python train.py --norm_eps=1e-05 --parallel_block=true --init_std_o=0.0115 --init_std_down=0.00577 --lr_mult_up=0.936 --warmup_steps=200
Each number is 128 + 32 x the weight over its row's rms, rounded and kept within 0 to 255. Layers, rows and columns count from 0. Numbers have three digits each. The size before them is the row's rms in percent of the matrix's.

# layer 9 MLP up, 256x64, rms 0.087, rows 209-255, columns 0-63
109:145134140097098103160176090142163122128116110089098119097145131162137132097049111100157116148145158117131161174152132141182173154101125188085163119120114139129087147127089121044068180125143057
085:116098127116086101182108112150157126090155155150094097192154111101159107112150158132129216132101193142116102158153119117185100125106109118166169153105090180120081123144181139136077091166126075
097:107112092134210131088126140132093074165137107102104126167169121164136080050146128098132123174140171128117150116150169097129178095105123128079097151109159098140149149184188114135152181178094123
073:103166100113156142173162155111104087079144098085167126098183134127163132112124155134067102118148207176161174112109161112118157130167163155149086102187127111133145144151172198166137149142129172
101:117132126085113119105104176150071102164136079048134161140118169145103145133120106123076136155118154122180092155093108107096120086138077168070091132129070194173135146136126084107168105168104152
123:089120132143130153149138131114099093132119137128152166125124116083116076117165083206095162160078108173151165105148106165132149176063116089155099137166123192153095178200134107128120147172097088
096:150125201091118100113145088153100091158123091150173124077146119117132112100149096199078158148096116185168157136094143108146162121127037099095134106099145080114105135161088137167119097085102143
091:198056168120095111148182104185166117141127152094134118185164132122108144076089109145191158137116100133179119142155125091127080114166124153154189150127142152176086084130145133162094127147161152
103:064118138184123131158133133182126101132099152123092136114092166074175146139146138127125154173175149087165162129102099055198161092115139128079063086146137127139141166156132096118075156147163134
109:134144115133098165184115120135052140166133128153178080090132197089149113107106123171169126130131112169086145127159091141121135136119194133175114080042136147155113127165160094150082154165103132
084:144166114074086178093146117111109127090140154134116101120151180160100115118092109104139165127159136145174146154181080119135070114089134153193128120135081126171186185128143115128185133177102197
100:118148140184127123155122101144161151136184065127111104181151093102111136091105154193102090105071075124114109103171101175145093091092165124128147151106090175161118118169076148089084150153172114
091:112112125123166177104158209134148105107079167109125151162173172111144149059150137164080112124106128136196159105069142108135125117155111104129137164106084183186129171122165119111141135175179109
103:111141104163103180126114164098104168177143092110158154126160160167096094106121091076118177139078175127141066098117105131159190146101157077142186132095118170147172165156157078107119098142108150
091:180143163109116139100180090153149130182125137062152096117119139083167144133091158140141180096128148119122127133110168106092181162174069194148112167135142091140181152169086149116087140115173170
105:131098118104125109100079126163156114137141127103107126084135089150050076118080046158188137154117144158148107163104062155061117146130086166103094103151166140146144114106121125110168110148179168
088:132105159177113180205123191092122103135138111121137138115093151167172157151139142156120142173136162113118194151053167194125113139110113133129120083139128159153120143101142188153101059136147170
085:206145132154142117091067103085184119123137122128123154171172147153073185088147162157098144151122181125117105190083132124181163140141110130153150137085155144187106156163083109109151127174139143
093:132113152134176165119131099125115117133069105095131082098147188105122165109107120160126153149177125145101108111165149175118118118071165186180145144090099035098121141072063125165144169140138145
090:104037114143134130142093112125052100163118096159141078150185119101115127071173135150146140150124165122159165158107136111072190095132071163095101117131177119155145136157173140143083117096130100
088:182138105119088102067108142142121163163065115102107073125141082076080096109148090106148116133111188137118149172120143126178096111085123124113167170115215094142130131176068147125155139142135152
086:100151126112154151185128109136125125106143114135129152150138123163097098097188155173189189141160155145142172107082184138154098174105187136146120152035098112146101146147192153177125106118153146
086:097149145122206094099096103131144118150135103142115180099153163106119130139103138145092139197066148092114183078180143128079127138154157102118117125095152087133168100128131159229139089134148152
113:129142190112117100136118104182164128124163099078156095106164121086120162151127174158140116121131178180091070146100092113150158128141135109091114133174121126074124107132164028069119115112175097
095:122112129108151105195133193131146114118125079116148143115087171162148185115171119103150125166167150074119114147141086136063113107152102155100141169159210156111177160154118063123094082119143135
100:122129180135145103179117098154102103142101112164168140092157115072165163124108106109129135129128121162104116134098138174098163189128104109089113141177213143196099184149112135112160088106205137
110:101176105119157171106169095140134131196123061084169122099111102083201121100084113104156086124135139143098108099136100130221075145136097172113130109096143110110110189137118115166103103126117127
107:129145146182176108188160086128170113168114140107228128107188127125122120070116141137163156129090108122110118157146128099170128114096093144100158148083111104079112098162175125112133173105199120
093:117064146142147112155201146087080130130130138134158201079184110118135148071128171185156171085130140144117121141190100154159095114120126135103105158159147104130173119149175137144130167166121191
118:142048116145072169158174113109129119064118166127137123117116096146099090122137137147125160104081089102199181117072116126063135101169117158075127158112091135102139160148117151117096151141162187
093:136134173162089096107123168128162191086104127122081109085164194118125162137168135176138118130180077104073099165098150132055148128123105141130104160119067132141135152190104101121147112112179100
083:125155089137120151186119137161142125147143073140093117094150147093129071138094114113115140169082097125104118121125042135213165162144116174201122134146133104066137109101173093171143132113101166
117:143161146100119163044130096136112105096099089139142065203108141133164125118082146142118095118154175175120176139124139097099124145085132100143090158065087105136124114166115125070090152194106112
106:109123114141161110086130138161128120135076098056105130114213106094163074099107187124138064081121099144130123112202138099151125087098142138105070124127115150137167184151154163099148150167109139
098:076123123150139187120154168101045097095139111182125122143173145085117078128119185128176194159116126101130163090116112082088113136156138116131121097120111133133173113109153127161149062077163171
094:128160138157165107114204157099103150097163166100112107088132187085076105150164065122121166190159175141110121159120094129120091089121094081155145138124119190126154108118142155105144095146152195
100:075119104105172136101175097150162127166192101164147100121109122093151150124118099086143120168069134176112189166151122144136116128149092177102112149151058078113135165130177125193137142147172164
090:089138104211120090162081156165174100133120117099118169128154113150113211087141097148095182208141088131094145112097100180120124134134104125117096155097119171151111145130119101139129106119073080
098:106106161129069165121099148114114151079099131160094126097142103147182151180052121108153150201113115096144154117170130052108113107129131097108135132181134179118059111136102166159150088162134109
097:138072082135137062140153110128102088142152046107122112118142156173119091061072149123074157072074145164136107173118119164156147127142116126126166141119152182100119139175168100145097111142165104
092:151111163127030116119101141094135087082118095112147147072131165105107158129135077165098171191159137131088147133070077189118136096174166134130112144140124122145096104092132118190105133162136095
116:188153066102147133090146152119148070129140129105076090124153107113161101109115065119110174160124116065134121099109097100106158079119107116116110136163103145091139236151113145085100153118114175
112:148113114153168084111083136160122128131131033084166150163122156112115148117164100174146118110100094147094133081125136190182151101153153132120203094115109143134194129172103088146157134163164089
108:102161086121104159114149122174136115138164091129109149129105156109158112141158129133158134141103105090131163178162115157143096153047069129084207085192108109134119179121075137173052121137127125
115:069152134162126121116104086147187166122162115080166134123141173134114122101163107181151110146108118152157112139097092088141193128049108202141136101188131110177136104121114065154146102150088131
107:125124152118095132136118113191177116092171058138124162081101114132125112118118209135188124140135151129127158057105103155065130141078139125152155129148133153148165151136083065166153110175075108
110:099129114110159129129085141089078155130105079187111126118127186130096151142164119087117105117113092090139131134142069151120164063104051083172157204096147183132147144166145179117125131155143116
# layer 9 MLP down (transposed), 256x64, rms 0.0853, rows 209-255, columns 0-63
097:115115136163109155138100181077109128160122137164137154149128092111102153200152122140083142139092148119108124072109133168100141075187149102121132136093055121140178115094135158175146072065137194
089:127168113122156152087156076163152088113092143122162093146132073155198136169053101119149117155122128130102134163077153234098177084139146124130157126175129159084134133101121116106127125161131143
091:067198122152149139117100102190076115058102121107114139132105100119113156150075135110158149078115075157138101115136084126125097179124128143169149117145080177134085102105099151114082092120061103
078:164150116128097123197138158145155100231117140219141121136190139144092153135133107080083157100100099155058125133111162112081130135103116118153157125166149128157144118099158143163115164116129087
092:091155094121095117151109161083098133127092150082110115147165087114137057121138141134158115137195133102091093111088147091129135179171137119111161032129151169137117093148144176145109202092110111
102:138207180104151091121163106175143185149147133126111121109140105102061116116093107089104150101152152094093054180147167099111110145100113190167119122129139106142109155071143133067105147100133163
099:138089183139059101105181081115063149109102117126103101124113131103185116161130115146114177104132105140084048139148156150135096126090111118132109141143106116148166165156058156068122105155087087
101:099188066111173111158132149121097160157141135199082154115122111108139140157150106113142154147153176134132150062121150076111120147136098187106088104165160104094151212132159141156135194115123100
119:170131155127129134148111085189072156141107052141146066141170175138140131102129181184108169128131122147127035122135177137143144090088122088096086160132107094138125156133133130104128156177174143
100:133130164153098082079172132167143164123075136072108154200124092178137132150112121094083146124151200154154141150091171155113125103170146093097105148148147090093104103137107170057142105107172120
095:148117103231142119156150125112103121172120091149101122163145166097173112134145143101111141137083162085141077106127085134135120214149084153182197140120120115153141151106097112102185091091128135
117:180153137116082144101112099136156144102124150104086082073136163106128135143149163118061161119189139157071137090175082206131144161157083138130139107120160096084140097143161097156086139129169174
099:198137116104074118145119073147144149183156141107187080109140159128154061194131101134060144122179114165074086136096118152105113137090101182103110114175105155110094106124146151131129152129107102
091:129113187121158106111145127131048119076123130180122230193115152124113159155098110177164117158135097174080105151120097164126159097100164114123162140137190143137113154095127112098109125100094104
089:085068136138129105114111144130096060138084151212148192177146103190097127125134103099113106116128115138112145128128136163161056110143152150121153149145194183133123098139136111149072177160102108
093:084122115139139144197147136111130134128157112100137164151072140166169173142155126093065099108138086111178109202147126102155125113189131101147179179072138132129053110096141135150075141095124111
095:076152097159113079079122170171116111160104107138098180098132089159110133149100121100145105056184102111150172130129131144103134140092191195115123108132187159078090188147156127116122154143102098
081:095175131140122140111099103080126074117113155124091201129089114119122173121104131064151104078165108117134097018090138108099143152111163124152133072120148128126093110087156138158164175083126124
096:185098112153108090130125128156097081143183110128189085125081111129174134181139096118130081149162158086102076155097149117122119114170170145124132163161139128134115111147182196063108068122097151
096:122143193097082163113174078147167145086123113155123150157106156174126168205138147132122170125085092117116157132114101095139100158188105107151123104125154092146131118160119116070114070156196178
103:121151100134140143181141104124124128179110104159163128132174210138129129171135111147130108084156087077112121123150153114108136171069159118165133082109141160200192095194091115152173143181132132
089:179151139083131113138157115143120153114115160168096199156109086123151135196108103083174151109195113165134119115177131108157095176137120134098118124157188177134132141129178145122144190093093068
089:169130129110102112140165157186121120112086115075121100119130130131097138199147168169099115081124151169178068099131128061155125157132075126141075156189153119102146163131155108070143117155118067
111:138097147138167176176116228094151086072138161134134102110125110121167161128079133084152102134157151142176084115137099096168097148128094124137157161147104107164126131113173150138213102171136157
093:176152134160095128112109111161129182108106202186130131102160085132147171093117097114162107084141122117162153158149146127138191069160131130168086124180130141104092063179133176094126172096127113
105:117124074159058126094216128173128133159062139120149112131172121108092130152133105148180138128121127137110108119093100071212088103128096140133164144117123171153123155117116189157175163136166135
104:081095223122084178133174130128070097124077085111119164150128186146143086132097117122081072135141104160133138121114075118089126155118155173135114133130156123106084088145132144113135098055094134
103:127171151152081145154109127138070174130138157141122156107060103201134131129135109163106090079150161056116131126121123098123066170111124114170083099172126167151107134102079114139053149108145161
093:183189088108109127150094141146174104127188115160137108137116157148105164163153151102121097171161115108126123129142157075167136115132162189154159068142150177066096133083171155188106133103159091
097:100166082103153195103105147158137044116173098139090111145126125143107144143161134143145086148168090106150125106130124128080076100060167090159155146114115125109105152193164140141177087136130065
102:154091144106154125138147139120166124111090148154084102091073133122159172143147175145129118066161170162174141153158098121157156147172125092113176074124124147106135086041165071159189115157139120
085:110120168130135131095155135114122157104128223125117097124165116159107137103097182178091160104108091104105186163152130118125115099184118087104147141148072192172091158171093094157143085123171104
122:113171079088152086126110103161138113153156106107108125146145135157094073110128112126123140160098061036107170182119141074122077101132179143132105189114118116164151151161114178091144099146103169
117:140090164137092120171077126109136154173123155141113166131148114090176111127126083092195122141158207180106126092149125137174162090135149181127182201127130137097146128100163091079132140106089154
106:123084164127145129121139103089213141157127149143163099101059141156179104126125191129079130075139132135154183130112165118162034145132135163095116113128097165128141106178178084103124139124113145
093:148108100170097060145134110157178157163149118143165158144111110068102103067148093130118132139137146121145055107145102111131145106190118177149137143189196128131095169158116113060146133108075109
100:121167096110154057126127145131087070122126213162140182141162109123133108104137155105127100171146130187117077069188185122132159093126170153131135091161140132105158078133108140117127152139109068
091:160121171145143122068144083129097129101110094163093115213108160149125087142087156068162111101171130180162139137101136143121075063073162123159107156144117097129167113096149152172111123124106180
100:086117153123112179122113114095162124145114105159131146077146144120110160136069096096077116160195144115076158141179181151144087104156153171134094125099102109155101118139135150060058134119161195
097:168112157151155158161159150091111124116081133123168142114158106197055190135145181116159198107157106107178091113142143122145165157135135105153092118103154128158049114115107153171163129149124079
105:174105103100102180133141089055128109114107108058150111108122153105139083175095152191099112196146132131072103082058155094156159163127155157140106177120110081106126147108144161159129126133135129
103:121109171121108116110105099091183145103182137174159103100129176116095182151164098105147136117115043156119166110193137151061120123193136098085159128088117162151151127148122101178175128129157127
098:102172129121120191118100133123142175119153172121131118068126152117116120137223135124151159107170157121175139165154145107106066134108167119180117108166127127094038111117189144150134124148075096
104:151114146113103107119094176125173197079149097138116132105156082141061116172119114128141106084179075150131095173155139134169084105110152113169179153166081129158136099162146168169113160103159179
103:140158102170129162105121182139137154084128161143088147153118054175136216113120131148142079188167124148174090125083132116143119054139144088148136142114156138078085108110101147124162126123151072
099:104148095144075077155119075164149129196100109196132106171099128119125105105188139125150150124145161136154100091073130149165113087133130132088101154136080145052169153127178110148179094141124160
118:144127157075153135144201144152161085117149151067119142112170117153161153130095072103107108172187161157110062110133123184116174162184161146103140111120139079134109105096125156122198121129158106